From a checkpoint of a small transformer trained on Wikipedia: rotary positions, 7818 steps.
Each number is 128 + 24 x the weight over its row's rms, rounded and kept within 0 to 255. Layers, rows and columns count from 0. Numbers have three digits each. The size before them is the row's rms in percent of the matrix's.

# layer 3 MLP up, 1280x320, rms 0.103, rows 847-890, columns 160-319
114:149152105116138132118099141128158069108098115097095155123138117132128118122104162123145135123107117135161129115141096183119151135166147118117162089127138084111124089154128145159134135108123134121111086149161127144159092175116128113094156143167128121106118134077174097125171105091162071116166095124116085107090138145085089111158160154122144138142137107063140130084114144113131171139136117102136130067126095144088140129122105148154160149126121151109145152122128124110116125111126133
100:176110120116092130046136104130114121156115106111135115119132134115162142134166150148134121124098052171096137154129160152132167134162067154087150164139097159130172139129136120152105125115145126133131163124139165123128116103124147095107119126110125151125130129128186145138157118149139171109162155114147153117147120128139121156158130203138116124110086138108081169106167087116125129109119127117124140120101110111149115129107158170137139106127088152099143093098113150135126118105141126
091:129131115121111145128085132164116099140164134141130108086138153135130122104140140109162139134097094171130105128063151149144114128146127148134115157124123140100106111106127112094151148109118155133094050110153147155132153105082129151141108126090128121131138146151083171172111117099144167118138135141133136142096128165120158126155121126091164109103128118109138170139119134133099107122145108127180156127134094118135115103107124100148152144159143129144096133148180127118131119125147098
115:090160143132110136138178161138112135168098180116111130107136111131132138093125158152105139097135119124134133145104142129133141109146168116125143119106123170120132123114074131162147107109133134148134163135119149178139090133177118127112155163149125148171158158129143209131136132130156144113096117128119165109123153134118149104092124138119140172153117109094127094156108087109123160132152134163106105212131106131115140097146125177150070126105099127155094169153118152108119116094096089
094:143134163072135163118151129134125124137155127134127164115121123139170114110122101103176155082118118139121122136153078143156141103122146147138134122120090137109122118142137149123110135157082125180156132125111121133142147080127106135121102162133106156106104149124122124108119155222159130117153123122150102140123112137161112108127139123126121151131117137088157126141117155137137103111159145103147163124145149152103139132100130144109120134124144133158085121105143150107173118160120129
114:150120139161171101197102145136161169141110147101117157151159126121107162132131103108082114144141158151144118121159138134112121151080153117153119142122117124125153125114126127142103122105144148107114124147109090128114104143070175154165159141085131108113173140097110085109084113117116108138111163115125133152120154193141162129127108116087156151119085135123143100168114128140149105171107134145135098137113137109140153097131129091137128114126117139132087107164144105135168147148117141
089:144107149152167108128127125101098135107134121128091115114129124100114127124125132127103141079125092118107188105124122147113136143130147171158150131140130103119096133121112152108165166138105097105138111129088142130111098168131134128123140078154139133127137131137127128149103150153124132153083119123104137099185153151122131112158125107137194087137139119111082107139091117100086115136137107182100143073145190132113095137137136124125112124169115138146160080128088133134175167160118139
103:175136095115137095111114113126117136123108164138123087128146177104100127126135101064138103145139123124129153145160140096096113119158144152097132118130102146150111124067108132144122136073111134083079138147165145124155133147119160147166112128142145165134093170146111118109113129133137135095151173104123142137129146102106172149101132134140153118153107132114123164158106141170134139102133143123126104087126138139115166145178101087060124143137145112136137163136126110161138140148135139
113:141111114149147098158080108111124098109123120162133136070138121119124118145160138124158119129093168131146109103115143154101138121117125101116138152120116116126182072141104117158065153138114147166103119145128115115113124149140133048102143112132090124154140100142126118141165086117121122144168142134145139099152106088170136121141092120167140122117117155149104128156109101147154118148071138081111137132127194104133110119137108120114124135137099131178185126087111102142139138148169114
075:162131138184125127115084119136105100139146162138140122112138140126203083150139132183126167117133158160115107114120100120130124108113095092090149196127139148123173088131134115135104131136122114119137143119130138112149132082162126096101150113085131181111143121159121149136086097122124144158112109146150165093107126116115123145095083143123083161147104143113093086171114155113145134144135148114121120119141126091100135132107169122107120125154132109114107126147093110142109077157131118
092:136134112121114115140144161107131129130145123109154178091095139125078164124111114125124095092117164139109107123136133158142156161147127122077076140133120109154146208110138105137148128134123150126125149130123095156125068127139122145183134129140154126097109093097142127106109131159124147102121123102175152127113151130112100163178142113160087166088083137120105111136125144113110112123109130125142117188141152140140119123126150106132101142090121132114141148152130131157124140128193157
106:141133113175169117118142094157083168103119105085107093150112150125144099107137118095163125155138104123104114112113175148145127133132099133181115139165174101097094168120133135154128141113170111066111112121110149152125168132143177124100142099160158143142126142096147124121114134181110121074133119143123132132141153171104137146144131128147122122119113115103134144145085099126133085141125110137140146137115117144153159115149124116161084116142102116102119148074139149112147123107133160
105:152079116108136172092139170128103079148154129132140100147131112103141126129093107124111118137127110108156143134114097144113107146144158196094122108106123146096081113152108149163128135119176142166148164136124169143159087093159138148119186166131170099166086161119121123138097091139097105126085112084139178122116100130119163130195107147092147135103139169111114151124134133113147138164140094072164119139106137149127145137104105111134111122131136127097144133126161141108135145122138123
100:136118109133134138125141133109143144087164128132145138132105081110148151102118166134122154121174120152119136112173136158153104098089120136159133150147157139143094110131119107134116090166171165107107128163087143151106107138130111135126145166095148146137085162137124089150126147130113155135087102120140143134135096148158153133075100166118089097105089191115123146094180110134147169176120169119142126130103114127113142106181092124145119142137179166131113094101143147121127111155104115
112:146152104110133137113116150130115155156124105143136127096113147141139161158134147159114139150117153098129126132141133176122112143138141139134109109073119122098166107082136175118108164125130135150108131151130110109152106127151146137151111158103139121132164126124132173109119152141121135140108130144110186113120093135152095103137108098146094162144100116130142187133153134097141096114143134113120103138120141136096146125154162148132136100108134109106091155149114111157153117087131168
078:134120082138114095132156092132129121141124182106102102098129153137090095122145108111161082118157140116130078123090099134106127110150104156121120095114109129107138137130147084152105147117148108136107124119152114130123157174107119121181150171110099160093095086115097164179121085094160135145176142128108171119110129125109148157129130163142086157164120094158136119099165119140119128155136152112060101112163108139144123120156152113078153115056100115157145113102119120113112132117157126
111:094140117104128099119112170160159132097154108122105132151140132145156141133112102116150129119119088113129135147148091097144127117131128119106098147114141132121132099121157089116125134153110105159123099144090116151121133161174142140183093157194124114106126086156145169100112131088133126127123142159130203109109129149083142109097102144162122117147139153146125148122140148108100119143121176156136128137112147099081117092138131166172124109141167122103107163109173099093127150131149150
094:125108132105154132158150161146159124081107143098130125146103114104159129116149103120135112080067126112122116114132146141158127136121146109132124116136115142137136140138132139097113105140122094112166103141118114112090121103154090099089128163112077166162114101159137122143130147127142156098142156135146127152086097127143140140166126148102153154170089136074100137106141122107116099141110123124088141142149098138105115095138132130137134135109099100147074115166113148107159106135131120
099:094159140104142120137171073151159153109154115166127089139135150113148188105110133137109130128129132098145120086159118116126120111136143125087129136132115153116120116091126113136138139093099109146122175146115125092091099139133165147116155122158139134131117157121118109131120147067127154131125136129120105128079117148109106164111096075088150134115107077095109124135112117073154092100136124121122129145133144091126097095135110142152103085134137118138157157096174150110115122182109142
069:124144124090147163114158167130139088154103117180130141092098127160132168091138101130089116133129115121130128073165145095148093085131134122202138109137118124170126119135143156119137121173081123140114125105152128159136095086107155100098092128141076129142087167144109145166121113111140127129126172123154124100135134095155135083102084157124158133144127152090100157121100151133111175152067133147119111142153154156126120126079153139124113125121140115070122114131085138133116149147146154
106:113111169161118123131145117148103148110096149103112138154097156143135129111142152152143119155154142119123106102167156146122122126141129140128133130133119126148102101178126135116135149155140113113104162158100127087127090110058148148124135087117133118140130135116146147153126127121131143096138105131125063125076126098112080121120085143125161122109135124113132112119147161100118155113068116116149059112144150127140101122100112087108096102093143138103104169138132116153172096101116186
093:113098135131134148155181125134100120125150184119146139089113119124125126101166117124133105076126123122152132132138179110101096133126183146151089141105174140125144110112126100168072130130147133130168094133160141164150175134163131151107148146130118145129115139132137111118114097152138155074136113130125143045127157107165113128142108141084130114157152127145135106093139106101104117125090089099107133134147140101139139077131097118149146149137127108151160097144106100160165135110157141
076:160113120129166049158118108160089128151115130150140170140082112121122145112116138114124132124124097122123092105132096150096129124108120142131126099136146117110096120120092135116140126131164121163103145164130122149146151137167111166158120098127168133143129145106140090147146117152146173128134111136131156134173143119121133156175157107111135098129121147134151122157142145120094159116131184150132097107151185099095115131140107122116135114136154163105189130141116114138127130124139122
101:112117110139129144106123117101128100182158137124128117109143162120127167146075132096114155156164127141178150119132103108122110148159147120129125157129085150133136172122149121135135145114139135132076083129165162120161106138103142109148112079088150133112142086119136120127095121154159135143129157132116137130096123079111137117140163186153129065147115141143112175117088062149140122112139115167123138140104130105099179128146155136079129136152169164109170147148093155094167125132085135
101:156152123093124098130150138112146140092124135119164092101099128148165117089113173120135114133100139133131122147125142147149121129100130186188127144108121158132139092157105105129146093148112146124132082138100128092156152151136110138124118119165141150121176110130108124086065161142115121091140138086145150121184134145136145128127144146089141137146123069122172141159170133128146116086119139119098113112130097173069138141097136199141156127126115114105132131142169124114150164107106114
116:132110107114182171147184150117158115102117138099086145076056122131130100138098132083130091128135090110135122137116110150167125101089103100118122138134137121116118157128117154090117099109112125122194162128113172164099147146106185128118125096147115157123094157125122142127148160150158098153113139118114083131101096135110129167100098166130113149119177128119139103141150091145123112127125123138149139151134105081154114141112118141152132153120137123123085162158128164118119112084088131
116:094143107108119134144133120093138124107179125125141106126110114150186139135135175111112113086103161085145168103149150118122119128151123151115100088112121140121137147119116130148154115141117089099113158120119156159116118110122140112116120118119157149130110145109128137084143133065166084115097102105157161119119096117104157115152123166082151134102112160135127135149114111115088102114092107133139148094175135109106125106158120162121153112176118126098169120113127159103147110158111117
097:134147103091099134143106129105139119113150098127127156158127154130101124094152089146160155158135123135109074136127117082172109131155117127124116083076143143122080144091111157091151121112137129096135156122113106158123140100109181135143135143098132096117164151114104165109119139150136155111058128158129145110124133108150105211140079122120117071104136128137138114143121135129116136122147082126139106187107143122081108099113137141126116148141114127132119084129166122122134137086135143
092:142109107127097156138140110147074166136145129140133127139125125135105109119164110110119107146140121143123131113123124164118109136119165157131123182116128156127120113116107141121170110180096097129135112130174179147058128109129113137122160145138072128087101175118137106088162112094116073133083096126091157124105158146150180139118137140115132140153127101150089140130128128150106121156144135191110102102106140083153152125149075134122143112194122171120130073091127119130125100116179136
090:153154130119096172136100110111085127146140107125111107161131118145176174161095132109171162135149147100166152085153138167117133117120145119152153144121149126114126135141118109129118152134145105119096133112104132121098144094117122123073154146126145094067120151130127129116129129141147147103119109120112112113113114125141111157133147126130110112142140105129069159142128134146152169154106116098162184124100123123131104136128152132106092109208090121104084108117138105140114110122097141
107:135096112130133129123140152146108073144132116130115139161148170120139121112139128139172111117119156139144108132151113100132133129084098115115154154122129116158151152118132184074162102159144111136114108122107132092153123108146113140143153177120132134133132083190096161086132122163121101109166158137154125131109100130142144117113110155146136187116092119123113066109141144135142161124139105119111138141125124090139105166107148113103157147153120135096073123136101152149122131133150111
106:130104157121155122102116122121113158081128114136143151126082096136134180106162132164136127121135104120125122134109147132119164145127141127144134108094127151144131154149132105160122162108123152130124123132123140131125083112142142143122095107100143104138089103121103087112094102085180115103134145133117166103194119115084117094133137140125111094140112125098096147140085106105144141139121124157119084103129100104135133158137118141133092134158150111175150113126125120157102128146134111
090:123112105101159113076115169137068126124160080178129152131128134130139125113131104135105133143170152132108125098105128120131127131142114144172097134166156078118129143149094128098148107161128123110147125133089134109131114134114108135138157116133147116081099111133118111119114158126083127156130145164098104115130096106093102184129131151127132126102120139151151146108160129131096105148117119133117094144103115145132111113115169151175089140124122117130146136119122151093077179115103126
099:124137137138122118151105123114125097149163111112145134154160169102118160134114097132149171144128112110105091099119142077093132096122130133156186135132072143145153107131096120165136147120111133127157119098148145142138116111107140105123123105159165121128137125088092091114135095118140136093160130124144166130092137143113117146105142122107124131138128081111110097095149121151169105125114112087139159164136118109096121136122128165103128080150081104152110122116140138124184161121072130
105:144095176123131160159124145140128106140149104102129175141136112076163129098151121129157102134112122117127168110153130125070161128128166080120125140059169121114151122137088132171100143140156161153104139099132114119158101109086143178139151148161166125134142107155134143114143104135117126108112092141121089127107159085085102129143159132146122151136144130111115134153147116104147147111123085137160135137139087085097124154133124139147106113140153105149103120114083105136160173181177141
118:138086177118112134098146122150130152115221144149113114131100101121130163138142135142133122137114130161132129094104119144137158137128132115121154126142152112136125108137161143139129089139107075163127152148131122088159134127126127106164124109173119117097122104154153131116112136087132159142098077151110139107102135072122111152162165132116080148133163114126124122128141096095137109093078081086125123128116143135155121150150158138111114122135108093135107120111134120128125135143144148
084:134138142109111123192143075123155159142146123134097094158134099171095157125104088095129136136110153120093121110138139110118118119128111129134116132162158131127090070125088138139145075103158098132146119164154178116153120106103065116190156155105121102147143140117132150101115121153122100164143120137132191106127133135175130124079097098132162080101159157093125087142119148131117135147161106111103093079135098116158117134143162124139150106152108098110120135128157155142119093132151149
052:137148086095165107117124092148113141101099158147158126150127116151161128080120086068127136114101123113106141122138153130171121140111135117149109127109093157105074160116103159139139120141108099126138132172092134161112155085119089124141133114156138090113136125120169134098133153141156151124100115150108131113158124100117130167112130121137163146106131171130109174139132129160119171145175104135117122115147127069099164120141081157148101166138105130109132109140141098103102121150139060
120:178124133109109135150084139119140116140136166128133127158148107116092128146119106106123138109130103121100134095160140112107153113130125111121139129104117115129095154136127150140132095138063140138129145120123176160125094121126095143084146139135163153096123119134124091224153095088093158129122118122152146108116105111116108115151137087151122078114141141102135102158156128145127113076137110139146085160192119118153087103131137115165130141135158092114145128109175100129130113097142086
096:128131089137127158142130175115108142118119123152127111171134171158161097161137141187136123124109167130156207125125140110110121136113146129113146186156145119124121132149120137079127127171103117120153144124102169066147140123144113108132164128103138136077095098187128170100155106111142081152139120114134132096094137082118153136114130152124154142088106087122104081129124116120154164124104084158120128175121168100163119119139145119092128088155118163146135149089088138120170139151146109
102:153105140146141123139152101129087108172131130125153161151153156117155136131151126110113198128134087143111154114110137141142122110128122118180146110125091158146153124137113114159080121079102141107130120162132198119126136156101134107114125143130105171131139131115081146125095104159155139129168102118087124131164114122134115111128157148118131148126103109113117114153146110081115112151087113127105091145122093115127098104108126151140140113145093120108127145094094112143109090131131098
071:107145148086142125162099148147119117102159115130127081134087207121124145129075138161156130092096123131147131110152143131137129134157109106187092101111190081113131157128136166096087152075118116110121125116139097132151111172097117116144165118095143129131158133122153147100133137120093130132138141136126137125104162123138128116170125139129135115158116075110138111128130123153155117156136116100163127153132150112130118100128113121128126133128108094135114123112148142133165171150128115
110:192156157160111096152159104136120115173127112116117116081089152190152125108112141116121121141101127159118117113111147142134145119179115136130116142099112121121136110168145146141178149133163153107106158177118124135113106155131148098139114096098100114126133153135120127143158109102142143119106146134138157165121139139094114158134112132117140142141110131144131118164163147170115150146158122131156165160156135102135143127136098163104135129144155117132078174154099130130126114142105149
113:147090167108155131121127138131100134125108098171107128129125099070128183080148088102122077115134153095129091138147128119172124142106142098137145113113122128107120146129096147149108182094134137152157165119095104131169129125153097149091132144159121147101146135112105100111134133149146166145139163127090158115132129102106104078130124152165147091115146138129165159140143119144148139143130128127101138122169121152130144109070141127173087122122127088138099153134108184170102127166120091
# layer 3 MLP down (transposed), 1280x320, rms 0.0376, rows 847-890, columns 160-319
103:166128109135099141116125124114153127081091145127145161165139133160138090128115135160165146129108152148153130141135140153159101137152124170130158110096123136126119121145132151124195121112157184117147114107121150138145175145139150116121132147130142132109096114126105112100201106140100119119125092093077096141135099118110102150152115127125124107126140125074149142094127128141132162112115134119122089142105084126108118139105146128128142058151130146100178080133133138104094133121170097
100:111128150106122133161126165143121159139166125111093103149164147121129098148147178137104113108136116160156147147141120173113150128172132144123118155110134094126111117190112116145114129107102082117133106126153095128109103138121098166112127170119150097123108090115105138132116111158122148121132172137120145103105189158132130127120153134140113092120138157127124130143160114095111156095124142137097148094150098158147122115136115185152151142118113136139144144137112121138160123101140127
085:113161129157093091143127090127077134129146124132102084092179142129139154144118148128151119134152121127151155127119123152133123143148102126125142119169188133139117129127097106094122118137110164137142145141138115144096115103144093107112119155126141122129129122083123120137095130112105102081101126126162153114157096129132123171139090147077163089139110131160128143123097112128133127138110175151150194104105132104146117153140138120124178057122148132082121149126133117121080092088134112
117:144128142124108119132146124106127174159125143131196120132084099101121145155171108146100098133127139143134139128134125122120143148145095118153146170144127156143116138121103137117116120138186113124070125121094081097128141147096159097122161135119138162154118139172178131180162100139142162100102137131106137088133127168154152136107135146132093095149078109146135118148134132117157101128162125106160100142092107157147125141118112126118140139117149149101117156128142104074165134066153128
096:133138157140082184095111162163107155108102143153068117119150111130129158113090112107168120127112098129109126124126103124105129158128140124125116129141135133107162138176120153131131115152115129139116095130140118101109124122133126143123129123137131127145108124134114109127104099158119147146116097156075106157112099110111125113130149084151125125141121124110135163128140152080141141162127120118142125144092152190143143172142128140155161128086124123130089117137147105104144152128225101
099:131084124167104166160107140113127135103116188117132137093132150115170141135169141166135144128136141104136129186125156115117129156121129160135170115119132156179138128133169085128098080122127136137117115117106115093137129127169114158135129100104135104113119161119108123151110145121156154159129112115106143129136128161110126143117148078079113148105104086103115102103131158135117088145150144139154147136166101082114161150106119131156077113138094166123140153146132137120111129125136073
089:156174163131133114095122109177109089111127146121127134144089162095108113140184128150134183108102119122127119123132131130092119157091138135144125144129173100106136079116136154085194149166143186117113114083085127148134096147120144129109136123104132128115146119106125113163101106130096140125105110107088062143139153120155166090133125136127097120126111095090131146127145169113111093135138124119106149138171136152140085121079113128146136102100142147158145129143098144159124134136116134
095:100148163069082129145131111114142151167105154114104132129158131122115081160104135128140103124131164126148115102131156124146110131131091108146096085148120108120095111120113126071155094111142105130086138163114141126154107096121155085075106156098126170175124135153125120088176155176152140111137093135141149099132155121120116134097135140113119139142171128128144159179109127163097135127153082147127147143103138147133135149162090134108074124147163178096094156115133111146122150108119123
107:149154137066145128160125158141102097096111132118182137118080106100124106129120120101139119083092137111171108128113194115137071125127114125115122141129152110105144134147137129133160120102161126136131155132129138136146124116084113108174119062146121147107163094121110096171112110129126110144134126106138088130137108109110133126112137133143112123135116142139131057150100140132078107155119118107105149114116119058120144133117127107102117163137127127165118133113119142083106127147115176
076:149111127105132141124112149154141149169139095160129112110113137076169133135140117106115154124105158116123139107122161089189120124156132104104142142089155108107152130093105088133135135120128140114151160127180094092126134082096132119171180092094124115150127106135140172137107150133177162137155109104145159106100128147137173147153122141128133139114170134096158132158131105125142103140102121106123132119058153099141172112121143116132097118122145170109088160112119121151116147143143138
093:145140158134067125124134146110158106146138160135124161134112097126148154149151105134100146122124130159120163083135162157172154110134118109095098124140146133147128153139157105142116097153153139099126156128114138120135138126147181130074127102124154133127141103092118130147127141132143145091083093089143137083107160131100084107126161117122137110151115144142113093153168161148119112085106123121117121140146120140095139143080138128100102191162166065129124106124124133154163156162115163
096:132113132181151118134124092118113140090113142091101143161104141167118137119139138139161097122144146117123140139144129144115099138133078134148123116162144119148148118097124141148148117086131133097118179093116122075162172125172106136151115155142156114159126112138158132100132144139102104133124105134094137101154154168151175136101165105116126096153147174080146161128155142152113136085143116124124116118118094124126128125128112116108146088158084100087113109106151115120108123122118104
100:090121177154123105115147099152117107118149103149122130117156105146122108173102128127105136134151097111139163129158136131180123175108154147134118151065111149116141100122124143108134101161117120054087142152128121142116159117064128118114150101158151126150138139124177175124143129101129100135063111115135160126105121116128133079117115134086143079152133153139101135153105115157151130137154147134103117121111129118086134153146117129137132155141142092147135126122175157141179126109125137
103:148140152160162126122076162113134171125118127120122139115139151090116109150111080107139107160162154142113129067091106133151135128136115097128142144157130120135109140130106139151122169101113144154133095207141155112157120159146124134121155160166106129148128116137076148133168103158148120175124130116122128166108135118093131103133155117112125136134134136132108086124116087104179136078106121123126127069146117158130110149127156151178108150221127122144118185152107170125143114141101159
124:128146170134129156143139157139123111112110121125164158106138102132133122118152170108109127097143160143107172141100116142106146130133129126137161109100106174095120102131194108142137146126130083114090163094144124110127167129134158155148120110091173100121133132127152105143113140108087109159109111161116135117144127114122165123119105137168110073162111141130121152106186104111111118134101169081130126134180124117111157130173151101113189128111087126154164155088152097146098122110122130
072:147116124118105099087166100110125133154119186123116127098128130138136087136122122117122115116109100132124133105084115101127154135148116133129104093122086109103091107130178178127136123120124118123138088162097128117137106156098151120118139166122116102103127146130135139087115141143129103165152118127134165095099152099118118131173087163123125099167145118150067125125157157117144167178153112120145112130132145135088134154088132122119135129136131088111131118147095140123142095131101136
122:131123129142126115171106100173140124111149175141102096176165137112157101130113124117117132157092130087098094128179135125109156116112141089134102140207107155132100129143117190087141113078086138138102132113116114128145142137136145125102105113152134137157157158129124112120087100136150154118116143153150117118138112140147112121104121122100138127081148079106118164110125123116111140115111084101135107120122100110103112147098159127146132124120083142132168116156161126147139090132111128
092:154116149132098094093128114137153143142123106108081128120146166065109153139116146152125100128119113114129122172113125154164113140121153113095100128167105130133121131131126097172099099109131143093122136143162113173134104126101129116124143124124154106129154110118119115158100115120134162132105111071118120100129135111106110133125115115132157100123166167161114146140160102138142095107152123113141117121147148105119134068116110153117101135168158067109115132119071112156131167138116175
097:114185107128110124123107149121143150118141157117090135120134128163113151133152162145162147159070141120109155114147113074164122151098093135100136108136132137157036134107125129149124096142128130122123089124117138066152115115113105153153142118091105117113120112093124112129148159151103150138114130132091123141100157143143158112142146123131133144113121139148081083095095148090137122115088109089142140090097148107131122137102134119113160185145088111132125133175121145128092161153148122
065:143149131095128075126137088135122089081091136146130139042111146151102112105131149098108128163115084141181180158136118060107114110125139136103127132154121107162162138102116120133122110109109125108107092089124148123109120125117141088090145071180126115135117135124137137087139105131098122124112132113165069153116129089119142141133110135138070134085141131145152137129136095144103119137102102123115146136163144157160106141086138123116157148161134116115148150128118115120097126135155109
111:163120102138112147134113134139145141117104152142100136116136140082072098139108119106121101140119127170155106133138140185115124113105127128107136128161107163112088154146107156094111162177089117108139109168119047110157082100125135108105127122127072139137087182130111137101137125132137161132075154153119105081137111115128120159125130101064122127110105097161138116118111114108095178148095117172111167113169103139137129139150132107114128135127132155145139155128091110149124125123114159
092:126172141094142130152142096165177112135120157152085145117126134112157111152176104142149162094115140123076175145111101149146134134129151144102151144068076172120098111139096129124140170113132135138135139127119147095135095103138145153176092129128113126092138116124116178137104129128156138131118123135099104125125089104175129125101132147094117134151174122110118132124155125128153125137110099137210141129167151124131142103121108137143109107094137154125148149142128134151075097068172135
076:157124131115149141137133136104133107149101102152128135121150120128150146129125183123125147114158125115120153180107183119148080108151076123088126224148141126132154108122135131109106097150113097108128094132095123141089168097161169129156157128167153093137173117137155143158105171142121130111143099124118127151146134102138116121140087159116125095161089125148112151142132127133102122168101173144077112111105118157149151115152138118096152117141113116126091114112142112144090201125164146
095:158135125127119129107114129079131107165112119108157125150142128158094174121172096153132133133139133123128139117115123137106125152130115095112099141134111174102107119120162128097150103098084133150087108135111157172121110141169160112108168148126161151121101114122096133105133117122129127133120127089100134132149138103155147152156113123134160096140129126176103154146148120138126127138174099153149127137127130125132119115115158109116083151157142135067116160136105127139147124156091117
100:129179157121109153110134149164146159142113141175123108084112155106112126102095098110109116151113137136076089139155124126110120148134153128172123165103116123131145099183123160111102144160159115104105139168132128139139136121132084111120154123123116122135142110086115159151139156103155148123134143121123127136137113108142108152095158109110156173114130130147135130171121129165151146144075145101089106118136095122131161118124095116161084131112161097119116157109134126092155144116147104
119:155136092104132135143156144138113104129113119143124154083101122111162101144153179110158160125151101100111140120150127158139105118163085148104142173096172148123127174128128125112075152092113157098117154142125158093137161121108156115155159116160098154119137175113112149136156166152136079115053142114090115130094135120115137131110116120128132150136154135159090125119059117176129128117125109117104130157142150102122123135073123089141128145098111152143107112179154143106128120180127138
139:102158113163112114128102117138117140117129111145156145124105104148112139116150182171128119134082118115161084121141129117105131144123141141130108128113117129110141146119096109149141132157144081112137149153140120117128168101143167102134155123094108154109128110118101166139126124159127134171088108102114119136135130127135161143109143153098106150125140125131148153106122100132137126167154132140092103149101120170159185125171099154149148130035111148138134096151152203116140131111146116
092:150138159113130129111126107156127086142118077127117158126148122140112148161156081157105178157155139075109113110129109119129082169138132105123137125091119119136134137159128153096146158121119126095088109058110102158149152121120112146123175141132046133107120135194147135124121147146106146138105140169126122136108081153147154093138117130137085162116123107207120110171102087114122168109090136118132123104133119142118136142154136125128126119124098117109186126165134123153109113121124129
090:120121151140137117129105120158159134124156093135156150153123114118121135145165130138102130124157143125087119142116146143117115149126198126091117136130099134151121147140137113127114154116097129089159140154133120142105137149129149154115137146103074149066139151149129161120144120127114060094101075157140081153162135119103101091094102129059139099161117129158104107115122128159054112141168116180089117123134106129132140138133099115124132118119119130117119138133130114134121118109123124
094:082143099155143130166156111151125177132123146092166124129127088120151086168096113145163152159157153146148143126113134153097128105105116138152119105095157146130130168131123142161149133163148113121100129118124134124126125111140135131091120170104144112148097114118142120123157089163168126147114136143158110142152119077149124140082139099166076140098134145122067140130109163087134142148109119098144162130109093132166142139128058140132157149175123155124090104150088102144123148118124127
117:088138166148117198111111134136122108138145131156117091106134145140103178166183121096145168123125149102108132063126171114119152147111126156121126116110163138114149139116116160044084104127155160131132071098135126107109145131098109144141122103132145095136150098110106131090130177118110141134133135100118137121140127077111151113142098136112114125133168078112126138123133094174115114178158143158148078141116170172104153104140126087127099164120135178130148138121140119122139126134137162
103:075133139114133158102149097138121167079121123149148129156123107128086153129103112170126147127140137147147151152106104143086142112098128109147120104067143082132138123155141126169134136112159119126125150074129144103161109098151113149096130116138141129097136119177120106097099098074111117094153153156087168130113115138081121138160140134109104122130107156112093152110067135134107144152142126166113089128099148125138090163142111093158110103129147125099129131146087110142144154159106128
085:121129147135131109124173130192121095118142057140138114107132096130062143104121120166114151109104145095116106145146084102094176128136161121131124104131138149145140170090099109107164118124130141132132089107127100139125187169139121107167136125121158105142129148098151108130122132179119127122128129070105108142088160106152132131126113126097149056105144151156116093112157141150148128092128149133143134121070076090095137144148145125151128142127122142144126139125124122074117100085112103
092:096134105113091160130104122080127096123115153114123116138140094104149180153116138162150186106128104106128171090110141121110170119129105112150140142144151109127119092146076098128133134146108156125120151109177088155116128147139130160139124134135126169087172118118095117149116103124142121108086096121139093130159087099152138165089140125069113115115164122166118123120147121152116158137091130125063128105142128112123155091187151170112124159124159122118117120103090084172116155117132141
101:133097124138149158106156149095111143094131156152111132128125104129144121121153106133116123146109100087135134119135135112113130122180158124156140133145121139152173126114136120127110126136125122139137177143081120103122142137109133112123121116133169132101131170129155137104172110131152113099099113119125092138115144105075129138089101135080094136107139117077138151165126131112176164138132129150140157089149102098137151089144162143118210137122147171110119134088112128144147137146103138
103:093112124188160134122141102074146159095134152154112138108097124138115144165104128107120155110151159167131157148121180138138111104154157157112132110131117170148125092085107147137097078148115113113126140152111099094121124107181139138128135126177076098128110132158148129152138110139141095136115127141124104141146134115108128128113152082112124134130165101127158149141160093106145157081137187162139129113176134126131127150117135123102118159137140143092173089093142131100117149135157072
076:087133149153117144143083127122120119114160129124137122128123111167122154087134134085179112141127163106145129115101152137170164134166060153121116117118192132113095154123110124136178147156123081117119106108110122115146164144108089131167093149154164088100099115104141140123112137134128096111129098144143127123126153136163130160085128123112140146120160148142113128097144145137151126121097133163141139130164148099117116136143132174142120134155129114137138170104200193091153110154102164
046:148122143094127105125137135113120148148133121120130111085149191163142146124133091133143112118132136175146133112145132106126138119078137107136089148129144117172088143139120137092122101127075119094110131133158086127123147120087108103110099133141143139126091116094175165115120085082104151102186093119128180129131111130151104145141166140152141109069120156113150139167154133097138136163127115129132117093124128107136186134118117142107108114104071140100139141157098132075124180153129103
106:150125166121134115113114086109112148123092145148139120137175133136079137156149163109197152131127125121124093141120115144097129174119118166127131134151125108105195133133153127118120149177142120147181095138175104151161129149133129143123098117109150101139140123113117160163146102139189138101141133105097164114109141137120154113126178096157151146115132125076124146126127132122117126118066095120108116111141128103108098136133147167106159151157122137171148139092124105139139139142157149
107:114124130128134156091114143205153113112118113130158137091129172098132103137164098139123146097092125130123132086128131110125114117133128112110161140117109112123178121102109114083121106165107099145109141119131099130145125139131144120076096138148128141136122085087129140110156133133122085142122127105179136120130116174120147090126109114136165132130130162140105131107118085147109112156149120116153148124124097166095102136140121094147140176110123172162131183171137093148134130092169127
109:071148128104139155106111154106189132054148110133141101133131086114142154147123138164150122162113131113148100112151150155099158113145157104130098136107143101116057117108162146088152103142139130132145130108150091154143108133105154128154112159114133136131082110137141122086191165138125144136073167148122156120085123145141125123119119110112095105103097160138170134128115149125136132105139144151118170137154111122104150140132127148109148142168173099126150091167121103169166165139152178
071:080096138104141097126132116137141170138146106156168154097132108105104120150101093137124102108167121109172132104122136148148156127109104140109081152102129120117110109134121125132119156153083101148161111100127108122140130116098097126094177126127131111130125167091124103125165101123131141145122119118118147118145135107120101125111149141094125127135138100124126098166103135138135092167145168117128127140154127104137114077167083136077111166185121129136077134090090114095114127159134132
113:103139134156099113112113138143186144171103097130150094136128109086141131167134137117089143116116142127116131143182131172084109144173122122095122114119119151169169140089130132114119130124122145174113102099119143124140130116104125127147119100126098170107114148150067109165113122088148136139134134117127139138139107148134142150129118151113142145109139175140106155136132172160140131113110158119085133100105130107092127115126123152120100162142165082145114134127137149149160122135131154
113:136121138145154142107131102146126080099124145115132120102151136090083134099116118103119131161138179122135138099121176120181149128112101117153111162095120149122173103128112120134132122113146141143115109099114126134155179172152136149093127106144130106093123115079143134179131103122144132109134116137075145140106129123071142111113132123169130097089120115131160127155158123142104138139116122111092108097129151145128139138133138164138111128125166104121125154144137119164137127110115112